config.toml
n_layer = 8
d_model = 320
n_head = 5
n_kv_head = 5
head_dim = 64
d_mlp = 1280
vocab_size = 7736
activation = "swiglu"
norm = "rmsnorm"
norm_place = "pre"
norm_eps = 1e-06
positions = "rope"
rope_base = 60300.0
rope_fraction = 1.0
qk_norm = true
attn_scale = 0.173
bias = "none"
tie_embeddings = false
parallel_block = false
init = "normal"
init_std_qkv = 0.0322
init_std_o = 0.0
init_std_up = 0.0322
init_std_down = 0.0
optimizer = "soap_variant"
lr = 0.00338
lr_mult_qkv = 0.5
beta1 = 0.95
beta2 = 0.95
lr_head = 0.00646
grad_clip = 1.0
warmup_steps = 80
schedule = "wsd"
decay_fraction = 0.834
decay_shape = "sqrt"
final_lr_fraction = 0.05
batch_tokens = [32768, 65536, 98304]
seq_len = 256
doc_mask = true
train_tokens = 277100000
steps = 4491
dataset = "wikipedia_en"
Each number is 128 + 24 x the weight over the matrix's rms, rounded and kept within 0 to 255. Layers, rows and columns count from 0.

# layer 5 MLP down, 320x1280, rms 0.135, rows 210-314, columns 64-127
[[128  80  93 103 154 120 119 129 141 138 118 165 136 126 157 169 171 101 143 144 120 152 142 117 121 101 157 108 114 133 139 137 121 125 118 142 147 104 127 120 102 140 146 102 100 115 149 145 100 167 107 136 117 104 129 155  84 130 114 116 153 108 106 131]
 [112  88 140 176 133 149 130  84 131 129 146 132 142 121 136 141 113 158 128 154 152 130 109 114 150 134 128 168 125 164  98 151 156  84 162 122 111 137 107 121 121 149  68 162 108 164  58 108 157 156  91 121 171 148  99 119 116  95 133 117  94 140 149 142]
 [ 93  90 120 140 128 150 124 113 133 128 161 142 152 120 141 171 152 137 152 166 131 107 109 117 156 117 101 163 117 133 172 149 104  90 138  91 130 107  97 122 121 108 156 140 127 163 137 148  93  95 145 121 131 125  66 100 133 166 115 118 147 138 100 123]
 [170 136 117 145 130 114 131 117 162  86  93 167 118  75  82 150 105 171 142 122 134 119 175 124 156 135 160 105 162  97 132 132 118 141 141  94 136  92 120 117 141 143 133 139 145 132 154 120 153 118 115 108 141 119 115 116  97 112 116  89 125 109 164 129]
 [ 77  94  94  95  75 110 110 161 144 129 125  90 131 138 135 120  86 119 139 128 123 167 103 131 139 119 115 126 128 139 114 133 166 121 136  99 129 144 154 161 117 154 118 119 152  91 198 127 154 139  73 110 105 137 112 119 134 108 159 116 132 122 105 181]
 [141 169  98 156 131 132 153 126 132 161 108 146 162  74 115 126  91 138  97 139 124 137 118 125 158 139 135  98 155 153 108 124 132 144 120 126 136 116 117 121 109 122  57 141 104 103 106  75 128 122 120 145 130 143  94 132 114 118 103 149 126 152 101 127]
 [112 142 172  65 114 118 135 136 130 135 129 150 108 128 110 118 145 132 127 127 124 150 113 131 156 122 160 148 130 111  83 131 121 142 177 117  96 152 166 148 103 129 110 134 122  85 118 155 153 139 124 121 123  96 140 162 135 125 116 124 130 150 133  99]
 [135 144 134 139 149 144  99 124  99  90  99 137 110 165 142 105 132 118 156 137 139 122 155 143 121  99 124 141 111  84 109 135 136  93 137 126 107 136 152 109 148 129 145 147 121 103 109 124 146 133 114 111 166 136 107 139 163 127 123 129 157 118 141 157]
 [180 138 102 128 160 126 126 118 150  67  78 140 104 119 117 105 134 139 116  95 148 159 167 131 144 119 116 132 129 137 110 148 122 139 142 151 121 150 137 124 120 102 159 130 139  86 157 113 120 107 130 117 141 145 150 110 107 141 122 137 148 164 141 125]
 [117 100 133 150 119 142 155 120 101  85 148 151 130  90 156 127 132  84 129 147 131 114 136 137 144 111 146 145 138  98 104 117 137 151 104 123 140 140 111 114  87 147 183 147 131 137 128 117 131 170 120 131 165  88 142 162 142 161 101 119 130 158 120 107]
 [153 138 102 134 149 111 109  93 165 128 152 149 103 141 139 142 129 112 136 140 145 120 143 115 143 122 127 161 101 153 141 147 150  95 165 137 117 166 105 129 148 116 157 118 176 120 110 122 116 149 120 118  97 123 151  93 137 109 105 153 151 142 140 180]
 [103 113 131  97 111 126 131  96 111 142 131  96 144 115 139 143 165 162 130 162 122  79 115 117 157 133 156 121 107 155 100 118 122 102  88 146 129  92 130 145 118 127 112 124 130  95 146 116 134 168 133 129 102 131 121  82 112 100 112 146 174 183 113 128]
 [151  85 112 121 149 138 113 141 103 154 150 125 161  74 123 143 121 168 159 129 110 121 135  82 156 138 144 202 123 148 151 130 118 131 165 141 148 163 117 137 145  99 115 109  87 122 111 141 144  97 142 148  91 120 133 127 141 110 102 121 134 115 148 145]
 [158 145 130 170  99 151 129 122 104 136 122 138 154 114 109 113 101 116 169 119 170 155  78 110 117 137 131 143 145 118 158 112 151  99 147  90 152 121 144  97 116  79 150 151 132 140 167  77 125 141 144 146 153 129 171 161 114 182 155 136 170 105  96 134]
 [110  95 168 139 129 117 127 127 166 125  77 152 136 109 117 122 109  91 119 119 158 118 160 121 144 141 124 119 131 130 130 138 169 122 129 106 131 153 130 118 153 118 146 157 134 180 135 110 100 112 133 106 139 115 133 146 112 156 106 109 117 156 105 141]
 [153 121 160 160 112 129 132 132 124 126 142 128 110 136 125 129 127  99 139  70 126 114 154 154 127 124  93 132 136  83 111 128 145 143 126 115 115 113 137 132 133 105 151 127 133  99 152 101  97 148 181 107  86 116 106 108 124 126  98 117 159 145 138 113]
 [160 110 105  79 132 154 166  63 125 137 113 164 123 148 119 110 115 160 115 139 135 136 129 122 176 131 127  93 157 131 133  85 103  98 124 103 141  90 127 112 127 172 113 124 136 139  91 115 134  87 155 144 163 126 101 124 126 140 123  56 147 101 139 176]
 [139 157 130 117 130 132 140 119 161 112 126 141  75 114  94  93 141 148 101 134 180 118 139 133 136 179 109 136 118 133 164  79 125 130 151  99 120 131 118 115  85 129 100 124 136 117 141 116 145 160  97 118 145 189 107 109 129 137 142  71 144 135 101  98]
 [131 128 137 141 121 152 147 117  54  92 108 148 156 151 112 136 131 141 147 119 123 140 140 126 141 175 148 130 135 123 149 111 108 103 148  63 113  69  94 107 124 152 116  92 145 145 148  81  97  97 145 136 119 101 140 135 134 144  80  92 138 106 165 135]
 [133 126 144 124 163 136 134 114 136 105 129 118 113 138 121 134 131 112 123 151  87  96 141 165 110 130 125  92 117 115 139 145 157 136 168  85 156 144 117 131 129 110 108 113 128 100 103 117 155 110 166 118 145 152 149 126 171 137  91 118 125 167 136 150]
 [138 134  96 142 122 137 107 102 120 104 102 111  88 114 104 116 161 156 159 143  75 133 179 129 146 144 115 124 113 132 103 137 119 157 142 158 128 102 132 108 139 141 139 141 115 146 110 102 136 141 174 138 142 108 144 113 132  98 114 130 132 104  98 137]
 [122 121 155 121  84 114 118 142 168 134 132 130 134 105 106  82 160 132 114 123 113 111 120 131 141 140 123  91 127 104 139 130 142 128 127 139 118 174 126 135 157 123 132 121 114 106  98 154 160 169 161 124 117 163 129 133 102 116 132 134 132 120 127 128]
 [201 146 106 134 127 127 131 139 155 108 115 112 113 156 148 127 147 121 165 130 112 161 161 123 137 109 144  92 182 107 128 120 120 128 137 163 137 136 109 104 116 117 139 126 118 149 170 121 145 116 115 132 127 155 142 165 110 155 158 149 116 128 116  71]
 [134 127 100 128 172 103 124 172 117 120 106 129 157 152 122 118 180 153 125 140 139 146 108 116 114 107 111  71 113 159 124 115 151 134 136 128 121 108 111 127 107 131 102 144 181 142 155 154  99  92  96 132 106 152  85 105 107 138 122 164 183 123 106 149]
 [113 134 146 119 182 126 138 148 112 173  95 143 136 127  94 125 129 117 171 142 118 103 124 120 136 117 122 133 101 102 124 101 146 151 163 133 121 112 136 106 107 133 129 124 114 151 110 146 108 127  90 113 122 143 137 136 110 134 125 130 165 147 141 169]
 [171 112 126 152 117  88  75 127 122 165 119  94 145 151 119 132 140 116 136 106 116 121 140 171 111 155 149 100 115 125 148 115 108 123 133 186 144  93 167 125 150 146 125 164 162 141 154 140  99 133 159 133 140 141  99 179 123 147  93 139  97 166 128 170]
 [165 142 162  83 133 129 156 125  95 158 157  97 166 117 118 120 147  99 124 130  95  68 140 150 125 137 179 164 113 154 104 126 145 120 120 151 124 108 108 146 139 120 157 115  83 160 140 116 118 148 106 133 152 115 170 114 111 131 151  94 100 158 143 148]
 [124 133 132  99 117  98 124 125 148 125 127 132 139  96 150 127 126  88 124 137 149 118 123 114 113 125  81  79  87 105 148 137  94 178 145 111 128 124 126  62  96 107 151 141 140 128 163 140  86 126 163  93 144 121 110  86 149 126  91 108 138 141 131 135]
 [158 157 122 100 128 130 111 109 150  99 104 113 105 109  96  92  77 105 163 140 126 135 106 186 140 105 135 142 118 103  95 106 111 177 146 127 142 145  98 161 144 114 156 116 129 160 142 116 118 151 142 148 145 120 131 173 129 156 133 124  99 146 122 122]
 [128  72 119 158  86 126 107 126 164 115 126 134 131  96 145 130  86 145 139 120  99 173 125  93 146 124  89 163 196 136 133 134 133 130 178 112 128 134 152 147 161  92 158 106 161 168  91 157 117 152  94 119 153 133 131 170 164 115 154 165 172 151 138  94]
 [ 89  72 123 132 138 136 178 136 113 111  95 105 146 170 128 137 133 138 143 107 152 158 140 150 153 127 102 153 135 135 131  83 121 127 114 146 111 158 134 134 144 175 142 147 150 153  62 115  91 123 134 110 130 142  91 101 113 118 136 143 119 134 121 159]
 [133 128 141  71 146 165 143 110 154 126 138  96 145 150 105 100  98 118 125 123 135  97 122 162 132 127  94 161 145 146 146 157 117 159 115 122 131  90 145  87 135 104 100 103 110  92 142 156 146 162  99  89 112 134 142 119 102 111  96 139 150  87 176 109]
 [135 152 131 119 150 115 134 151  83 131 160 116 160 151 109 120  87 109 156 106  71 115 110 124 141 138 113 113 158 117 134 150 122 124 137 178 170 143 137 173  93 112 108 121 151 149  88 147 138 149 121 135 117 145 141 131  77 142 110 130 138 112 135 133]
 [114 111 157 139 122 128 125 114 135 109 136  82 144 109 134 130  96 138 165 144 141 124 145 132 110 131 121 109  91 126 120 120 139 127 161 124 135 139 146 100 119 131 183 129 125 122 129  89 125 105 102 140 144 130 132 131  77 163 124 123 143 139 108 135]
 [115  90 115 129 170 137 140  88 148 120 110 110 101 144 127 103 105 155 148 191 173  97 131 143 122 132 124  84 151 173 107 105 151 150 160 155 156 167 153 114 128 108 101 110  95 126  84 114 162 162 102 159 146 136 158 148 153 110 122 139 113 113 152 129]
 [134 101  86 165  89 116 158 102 115 142  96 117 113  94 114 124  99 109 145 104 156 144 138 109 127 142 141 128  85 138 108 121 122 106 147 109 121 110 145 112 136 138 144 110 125 131 126 117 129 108 145 117 141 208 143  95 127 103 134 172 124 135 139 145]
 [125 150 132 154 107 120 141 129 138  91 139 139 149 145 147  95 133 125 108 141 121 118 157 150 160 142  97 148 123 141 104 129 109  79 130 152 128 120 146 124 133 141 147 126 138 120 115 128 141 135 136 131 165 106 129 136 173 176 144 131  70 138 107 133]
 [134 148 102 142 143 134 126 123 142 140 111 113 163 122 144 109 195 129 175 133  93 130 135 143 145 144 156 140 129 163 136 116 111 137 121 154 169 168 131 105 120 125 135 131 119 148 100 119 126 135 118 114 126 146 103 113 135 156 132 144 114 135 141 112]
 [ 83 152 129 169 127  97 122  87 126 173 124 154  64 140 123 134 142 153 135 156 133 104  97 132 113 159 137 109 124 181  88 136 123 138 148 120 119 141 160 126 183 126 131 111 127 130 156 104 117  98 130 128 129 148 122 121 105  68 123 107 151 140  79 119]
 [131 115 122 144 116 125  87 155 152 100  96 126 150 132 108 126 114  95 123 144 149 146 127 120 153 142 117 141 168  89 148 137 114 137  87 120 148 132 125 174 160  99 167 146 159 139 147 141  88 116 158 124 155 137 165 126 130 110 120 146 135 151  93 139]
 [174 144 126  80 119 145 103 214 152 128 163 140 130 114 124 123 128 124 137 181 154 144 100 118 112  84 115 113 123 125 162  88 131 116 119 125 128 123 170  64 122 152 128 101 136 116 146 164  99 150 107 137 138 170  97 105 103 164 145 104  81 116 149 124]
 [130 118  98 137 131 104 147 135 134 153  91 133 110  65 113 104 122 132  95 123  81 170 107 136 133 121 130 155 128 149 137  97 151 107  86 179 161  90 166 137 135 150 127 158 118 137 145 115 118 126  85 127 135 139  92 152 137 149 144 142 123 189 162 156]
 [150 107 117 108  92 133 128 100 128 142 151 137  72 113 166 135  83 138 136 150 144 151 144 115 108 146 142 142 118 152 131  99 109 131 179 136 123 159 132 151 114 127 118 150 134 125 117 161 128 181 124 147 137 100 129 110 135 164 119 102 146 103 124 117]
 [120 132  94 143 149 108 131 136 138 140 140 117 104 151 135 160 149 125 134 123 160 125 146 134 142 167 144 123 101 177 138 119 141 120 138 105 102 139 154  89 147  84 101 143 156 124 153 146 153 158 150 136  93 115 135 109 103  99 114 119 117 124 119 150]
 [155 140  79 144 171 125 134  97 121 149 113 109 115 122 111 179 170 116  97 173 119 134 139 130 147 151 147 122 144 102 158 121 109 108 164 138 144 161 107 108  89 131 143 126 136 131 137 149 107 155 143 115 147 113 142  93 115 131 141 101 182 111 133 131]
 [125 125 138  82  95 131 117 144  78 110 133 138 116 104  93 131 101 156 107 126 142 145 139 127 143 120  96 158 136 105 140 119 130 138 106 145 141 112 167 149 116 135 155 136  99 105 123 136 128 131  85 123  80 152 142 134 126 118 170  90 152 181 122 171]
 [171 144 138 147  98 119 135  86 118 128 160 120 145 167 161  89 111 121 135 101 139 125 156 132 151 104 103 145 112 127 157 150 126 128 142 140 150 146 139 147 122 110  97 137 139 112 151 162 107 104 152 128 122 118 101 100 147 145 131 113 144 145 129 145]
 [130 146  84 140 152 100 121 100 130 156 169 137 144  86 156 136 159 130 134 139 132 164 119 154 155 138  85 142 137 110 105 123  92 108 104 153 135 120  98 108 116 158 187 120 112 173 135 122 105 136 135 135 143 118 168 138 146 136 105 119 108 164 108 177]
 [137 169 139 121 165  98  96 117 147 136 123  94 122 175 168 152 148  93 170 122 129 131 126 151 126 120 131 131 104 160  80 106 126 135  89 128 137 130 132 111 153 140 109 134 102 130 117 166 118 138 140 118 152  79 177 115 131 137 127 102 144 139 122 152]
 [124 164 117 141 189 131  96 132 115 129 115 123  99 156 146 150 128 173 130 125 163 137 140 129 149 118 130 102  99  75 127 138 135 100 141 145  82 173 105 128 107 132 127 112 141 109 138 130  80 104 122 116 117 105 147 103 135 105  91 128 139  89 115 154]
 [143 120 171 129 112 120 104  78 137  70 152 132 133 163 128 126 155 101 104 166 138 131 112  98 124 145  50 135 117 136 131 139 143 160 136  93 116 168 104 183 106 121 139 129 119 109 148  75 129 143 142 140 153 152  89 145 151 129  91 113 114 144 127 143]
 [117 155 139 145 140 138 143 120 117 128 155 128 113 130 187 119 123  80 138 161 109 159 139 124 117 120 148  89 128 141 164 141 125 146 148 160 142 135 133 154 155 137 133 110 152 160 140  80 132 157 133 152 122 125 176 132 111  84 174 149 116 167 116  94]
 [128 100 126 140 160 126 161 104 154 195 105 138 158 133 167 141  90 159 166 116 107 144 143 123 146 161 134 161 112 126 156 183 114 120 160 108  88 145  95  95 119 148 148 133 118 174 116 107 132 107 104 125 151 119 135  90 137  90 134 114  85 117 111 105]
 [122 105 129  98 162 131 151 129 132 119 173 155 159 137 154 125 106 200 141 129 142 173 162  96 136 131 144 117 132 129 140 167 155 159 140 147 107 136 169 101 139 169 102 143 157 150  78 137 126 176 116 138 157  99 130 162 158 144 160 140 144 114 119 151]
 [147 138 124  84 146 111 142 119 127 137  87 148 122 106 147 152 125 109 113 129  84 189  99 150 107  97 135 146 102 138 116 130 126 133 125 132 124 157 120 120 107 154  96 149  94  82 136 143 124 106 109 119 111  73 104 130 141 102 117 145 105 136 122 133]
 [101 147 142 125 137 122 130 144  99 142 127 106 164 135 107 104 119 145 126 113 152 114  88 121 174 127 143 118 125  74 118 145 147 131 130 112 124 155 142 147 138 161 132 123  84  75 137 135 126 121 158 138 161 129 118 131 142  75 109 151 133 154  93 149]
 [148 114 156 141 139 142 178  88  98 167 126 149 124 144 145 129 124 124 161 100 132 126 154 125 142 157 127 150 121 108 103 145 102 176 138 148  89 115 137 118 120 169 128 132 129 113  85  99 119 117 119 120  97 160 131 172  75 155  78 165 120 127 135 115]
 [173 126 118 137 149 127 105 176 143 117 150 140 133 116 114 143 126 149 147 111 160 175  67 121 144 139 109 155 130 138 148 115  71 150 130 143 153 112 112 127 102 123 121  76  99 163 178 162 144 148  97 133 118 131 120 186 147 144 107 134 120 139 151 126]
 [103 130 112 132 113 142 152 100 108 135 102 137 153 123 127 140 107 108 110 126 113 112 115 137  97 113 131  43 123 145 145 140 138  89 109 111 138  99 141 147 155 147 146  92 117 119 118 135 136  97 111 123 157 105 106 158 136 107 124 102 142 156 113 164]
 [152 122 122  96 116 119 155 152 133 140 132 156 132 127 154 138  97 106  97 162  98 134 127 137 110 123 131 133 115 127 131 122 132 124 168 120 129 113 121  75 103 127 106 132 135 108 111 151 103 125 180 128 119  92 136  77 139  92 142  97 105 153 105 149]
 [155 172 148 139 131 153 165 134 146  63 125 132  92 141 135 109 123  93 121 131 139 126 115 129 140 124 148 110 116 120 159 120 138 112 122 106 166 131  89  97 134 129 155 124 149 136 151 151 142  98 150 138 173 143 144 102 163 130 151 129 126 117 142 136]
 [106 132 134 127 106 147 149 182 108 152 166 102 122  98 127 121 178 134 149 173  99 175 100 104 114 103 147 173 141 113 133 122 152  81 124  93  86 128 110 112 139 135 136 137 107 139 151 169 146 151 135 141  95 154 128 106 112 110 123 125 106 135 118 118]
 [132 115 147 111 143 133 123 164 141  95 126 123 124 108  87 133 152 127 122 145 134  99  98 153 103 163 135  97 133 131 143 110 114 152 121 144 124 100 131 163 128 146 129  79 106 147 151 158 139 175 101 153 152 117 126 129 132 169 109 127 148 126 143 115]
 [114 130 138 130 121 128  98 116 165  98 143 111  86 119 115 131 185 154 119 155 139 150 104 100 136  93 126 128 130 121 125 127 108 119 147 173 107 140 138  98 105  89 150 130 160 108 147 110 132 121 147 120 141 140  82 106 177 126  99 105 132 109 162 133]
 [129 133 162  92 125 120 123  99 116 121 141 148  78 109 172 135 146 144 133 114  97 113 128 114 137 123 173 117 114  85 188 144 127 133 101 107 102 140 130 125 143  84 125 152 122 123 112 114 129  78 151 118 120  94 145 115 111 123 111  94 105 103 124 143]
 [120 122 163 128 163 121 139 137 142 112 108 133 143 107 138 101 111 111 150 146 132 115 143 125 114 141 148 157 115  98  98 119 124 143  78 140 153 118 117 163 154 107 113 149 151 133 123 104 116 161 147 120 101 119  89  97 136 148 120 122 106 153 133 135]
 [113 150 115 118 114 125 115 123 126 179 107 126 132 135 162 156 122  56  86 143 166 154 149 150 177 136 155 146 130 126 127 119  68 109 124 124 111 141 114 120 161 143  88 141 178 146 138 149 121 126 121 124  98 145 135 135 100 112 101 134 157 124 119 197]
 [128 158 128 158 125 139 132 143 139 130 117 111 119  77 108 146 129 128 150 151 122 155  62 135 119 130 120  94 140 133 175 121 125 137 155 174 142 177 162 123 139 131 136 117 119 138 125 133 151 118 163 132 136 140  88 129 102 138 156 153 121 109 116 109]
 [163  97 135 103 122 113  83 132 186 140 169 133 129 102 141 163 152 143 131 116 118  85 129  52 100 128 123 126 129 131 105 111 122 120 139 130 137 101 130 154 134 124 132 128 132 132 134 202 100 131 111 100 127 140 142 133  88 131 106  91 127 129  87 147]
 [153 169 130 148 102 132 121 162 126 143 124  93 130 111 135  70 172 128 120 132 132 135 141 114 107 143 166 119 134 135 159 140 170 106 122 162  72 109 106 165 136 113 168 142 108 108 128 136 153 139  68 133  84 147 133 140 109 125 127 168 100 126 144  71]
 [125 109 161 133 126 130 138  98  97 164 131 159 162 113 123 124 133  71 120 129 108 153 129 184 116 110 162 159 162 123 102 140 128 131  98 114  90 131  66 165 165 121 134 137 128 139  85 126 136 119 132 139 133 152 135 149 106 175 114 123 144 119  91 180]
 [124 142 105 153 169 136 138 146 148 148 139 112 122  99  90  91  93 134 152 136 112 172 107 111 117 120 118 125 140 145 147 141 176 166  98 143 149 136 123 123  95 149 137 135  95 110 125 138 134 147 131 124 147 205 137 141 115 157 124 142 111 109 159 106]
 [133 149 118 127 129 121 138 131 153 155 103 173 105 122 130 120 148 178  96  91 123 124 129  73 121 121 106  88 183 189  97 141 140 100 170 120 109 177 142  95 114 119 115 100  95 125 119 122 151 164 116 122 116 118 209 144 151 140 137 108 114 121 147 112]
 [ 99 108 111  88 101 135 138  96 137 151 156 104 125 109 136 109 141 126  83 152 130 157 110  74 128 106 135 140 150 188 154 134 102  99 128 152  87 151 115  82 132 140 147 153 115 122 145 140 179 166 146 136 117 127 110 119 127 123 194 131 117 150 139 126]
 [153 125 178 131  79 128 135 104 104 114 124 122 123 105 131 135 137 171 122 138 156 116 104 151 140  86 135 164 140 141 126 126 109 100  93 110 118 140  99 101 140 141 122  99 108 119 127 126 123 104 101 130 158  76 133 121  62 114 153 126  91 137 148 148]
 [145 111 139 146 113 130 144 139 111 136  99 129 138  99  85 122 135 123 113 130 132 146 121 157 161 108 112 139 104  95 138 129  92 141 132  69 100  71 110 131 143 110 120 172 130  98 141 108 139 141 129 121 126  97 122 122  90 100 139 106 125  95 150 133]
 [145 168 121 151 113 112  90 116  87 126 140 201 105 162 130 155 138 129 116 103  71 104 145 139 125  43 115  66  96 105 134 132 132 107 145 124 114 150 171 143 170  98 128  99 135 122 151 140 149 130 131 125 135 142 124 164 128  99 101 120 110 132 141 124]
 [125 118 136 119 120 124 150 121 111 145 157 120 175 148 146 116 151 107 174 152 106 119 107 130 153 133 148 126 135 148 168  86  96  99  92 123 149 134 146 109 123 146 123 115  82  95 139 128  92 129  95 133  51 118 101 132 104 111 126 118 114 118 136 173]
 [ 79 112 112 146 132 132 138 141 113 110 154 126  90 126 126 136 112 158 137 138 113 166 146 144 137 156 142 137 134 144 126 136  75 127 144 151 123 131 146 123 134 142 136 109 147 154 140 117 159 109 156 140 136 137  99 122 119 125 137 156 129  96 117 128]
 [129  94 153 125 136 150 143 126 140 144 127 106 114  91 134 103 130 129 137 146 137 120 163 139 118 140 113 132 138 115 135 125 110 150 155 125 141 155 146 160 129 118 149 156 138 148 134 114 145 135 107 146 102 113 135 113 129 113 126 130 144 133 114 167]
 [125 116 139 146 125 131 144 126 112 151 115 120 116 168 126 114 120 144 143 170 142 128 124 133 130 118 166 112 132 143 117 109 110 102 120 102  91 128 141 130  92 111 169  96 130 126 120  97 147 130 174 130 102 130  76 125 119 141 134 136 113 110 124 129]
 [139 101 131 109 127 108  75 107 132 114 111 123 141 127 144 130 152 131 125 128 134 140 106 125 165  81  93 138  85  87 101 114 155 126 158 107  93 141 164 119 126 117 128 114 143 100 128 136 125  96  92 133 125 155 114  89 123 178 116 139 141  78 107 125]
 [131 152 143 137 143 129 110 103 115 160  86 102 112 106 118 146 142 154 152  88 115 116 164 139 129 134 123 133 120 151 141 151 127 154 161 102 132 108 150  79  95 116 104 155 167 122 151 141 144 140 107 111 119 140 142 138 138 151 140 140 140 161 115 120]
 [117 141 149  91 142 135 141 134 150  95 126 131 127 157 153 131 130 120 131 131 131 102 146  95 117 131 129 127  91 124 143 144 118 139 126 141 122 136 152 133 132 143 124 124 127 135 118 110 141 144 113 135  83 130 143 107 143 148 101 149 157 160 131 123]
 [147 109 102 126  95 128 104 127 146 105  86 151 145 117 102  90 131 104 103 128  84 110 167 115 183 143 184 122 130 152 125 143 114 138 117 111 163 149 135 138 139 131 160 159 166 156  94 122  90 140 122 117 132 107 132 112 109 156 110  99 134  93 101 105]
 [147 149 117 103 154 131 152 135 105 168 118 120 129 101 134 115 140 124 139 130  87 124 145 121 132 169  97 101  97 155 132 139 141 125 121 123 154 137 116 106 149 107 137 121 143 153 149 132 105 142 109 125 124 147 147 116 130 136 149 157 144 119 131 128]
 [ 65 154 144 136 116 107 136 159 106 155 131 121 103 134 109  94 148  75  93 127 145 114 136 137 117 139 135 141 160 144 108 128 129 113 141 111 193 104 142 174 158 168 157 127 125 134 167  91 143 161 115 102 162 142 146 117 136 130 125  92 102  92 131 114]
 [113  99 148 143 100 117 145 162  99 112 117 194 120 170 154 143 143 130 146 142 147 153 147 151 179 130 160 108  86 121 134 108 142 133 150 138  47 131 127 116 136 100 112 109  97 119 120 114 142 116  89 121  91 151 133 131 115 101 193 157 158 132 179 143]
 [104 163 139 133 134 119 108 122 119 185 168 141 120 135  90 121 121 148 110 108 134 111 102 103 123 146 114 104 121 114 129 101 144 125 170 132 146 154 112 136 162 149 141 142 124 143 140  89  92 123 108 130 113 123 148 157 120 134 117 129 115 138 111 117]
 [110 143  50 103  91 122  76 138  99 135 119 129 106 145 110 147 100  97 113 116 121 109 102 154  92  25 133 137 158 127 106 152 116 107  84 113 148 128 125 158 136  96 117 177 119 133 103  60  96 155 102 110  82  86 158  78 114  99 145 141 106 128 152 159]
 [157 140 132 157 104 150 129 116 143 164  96 140 112  97 118 103 107 133  91  88 114 122  69 122 132  93 124 119 130  76 136 127 100 161 140 115 135 128 126 167 108 136 106 121 160 140 128 141 127 108 165 117 116  94 145 103 118 141 141 153  76 173 125 139]
 [129 123 142 129 156  99 137 130 131 132 146 140 154 133 127 126 146 155  94 124 133 132 127  92 130 140 126 124 140 102 138 119 133 105 153 134 139 152 101  97 131 107  91  93 125 101 118 159 129 129 113 127 135 116 172 107 145 175 107  92 135 162 143  98]
 [163 150 115 104 110 139 133 153 126  99 137 129  94  93 156 126 143 169 147  81 129 137 123 116  95 117 167 114 161 105 112 142 107 135 103 172  96 109 122 157 141 121 147 111 114 151 115 123 119 117 113 118 136  87 126 173 108 123 107 123 130 139 128 131]
 [109 123 112 116 141 128 111 151  85  82 118 102 142 118 156 153 155 123 155 139 174 143 132 158 140 133 117 109 117 117 157 120 106 111  91 107 108 160  77 115 101 116 111 122 127 137  84 129 124 163  87 124 133 153 138 117  74 116 100 152 146 166 134 123]
 [133 103 149 135  80 118 131 110 110 159  87 115 113 108 104  69 185 141 114 157 139 108 113 164 162 173 144 110 123 124 140 121 146 128 142 142 141 172 139 131 155 112 144 151 159 128  96 131  95  75 127 100  95 122 118 131 135  88 175 115 105 126 153 144]
 [161 112 121 108 113 114 145 109 131 112 119 132  91 105 147  73 116 125  93 170 128  80 115  87  84  92 136 101 123 145  82 140 110 131 110 117 162 123 130 125 154 123 121 167  96 155 127 113  99 148 118 107 134 121 175 112 143  69 123 147 145 141  83 128]
 [146 108 124 140 178 142 125 139  83 113 126 112 162  95 139 116  77 147 174 127  90 129 144 145 113 127 145 142 131 181 124 111  73 137 131 126 116 133 108 133 115 130 134 102 111  81 114 151 116 132 144 124  97 135 150 109 149 108 113 157  83 158  99  96]
 [103 130 100 165 140 115 133 138 103 110 130 103 128 124  88 134 130 136 130 105 113 126 181  55 130 132 113 132 160 136 149 119 127 146 136 161 141 140 139 159 132 149 111 153 149 160 165  95 143 169 104 134 103 147 136 143 124 121 151 167  84 111 128 159]
 [ 98  94 155 109 146 151 130 127 166 112 158 112 140 159 121 127 148 138 146 126 157 166 148 140 134 151 102 116 144 135 100 121 124  77 136 116 110 153 129 131 119 117 104 163 135 133 124 113 130 127 116 120 137 141 134 155  94  93  77 119 122 167 117  95]
 [115 117 126 139 181 120 111 128 160 114 133 129 174 145 128 126 144  73 143  77 128 189  91 133 151  96 121 103 105 109 133 142 128 167 125 140 103 111 100 145 111  94 141 105 120 138 109 129 117 146 153 124 141 143 114  85 163 143 101 140 114 151  94 119]
 [173 129 114 158 134 103 151 125 106 113 145 128 145 121 162  75 107 110 115 137 124 138 158 104 142 141 115 132 169  95 104 129 134 105 142 125 104  95 125  99 104 163 124 137 117 122 110 122 101 120 153 116 152 175 130 107 135 144  65 130 148 138  97 127]
 [121 131  85 144 127 146 144 129 149 115 106 155 121 101 122 149 160 136 131 171  86 129  94 147 123 139 122 161 106 130 114  98 100 105 147 145 119 118 125 145 116 161 119 166  68  90 122 114 170 140 121 138 135 126 139 109 134 140 103 165 149 121 135 108]
 [143 151 120 133 134 134 122 151 154 138 112  92  94 154 117 137 135 153 106 157 123 130 134 140 152 149 138 113  84 124 112 129 160 106 107 141 150 155 136 113 109 134 118  95 125 134 142 131 144 112 145 133 105 106 128 127 136 155 146  93 145 112 136  82]
 [134 180 112 101 148 133  98 165  98 103 123 138 123 119 116 118 147 162  85 124  88 141 157 133 127 121  76 146 126 138  95 112  95 147  96 110 176 131 124 140 155 116 124 156  62 146 150 130 103 109 141 138  82 139 130 141 101  94 136 111 152 137 127 149]
 [123 150 138 118 116 118 112 157 134 155 122 108 149 136 139 139  91 141 122 122 125 134 139 153  86 143 136 119  85  62 152 120 124  78 156  89 110 146  86 145 104 123 132 132 113 121 119 105 109 122 101 138 170 139 135 159 120 107 138 165  95 120 108 111]]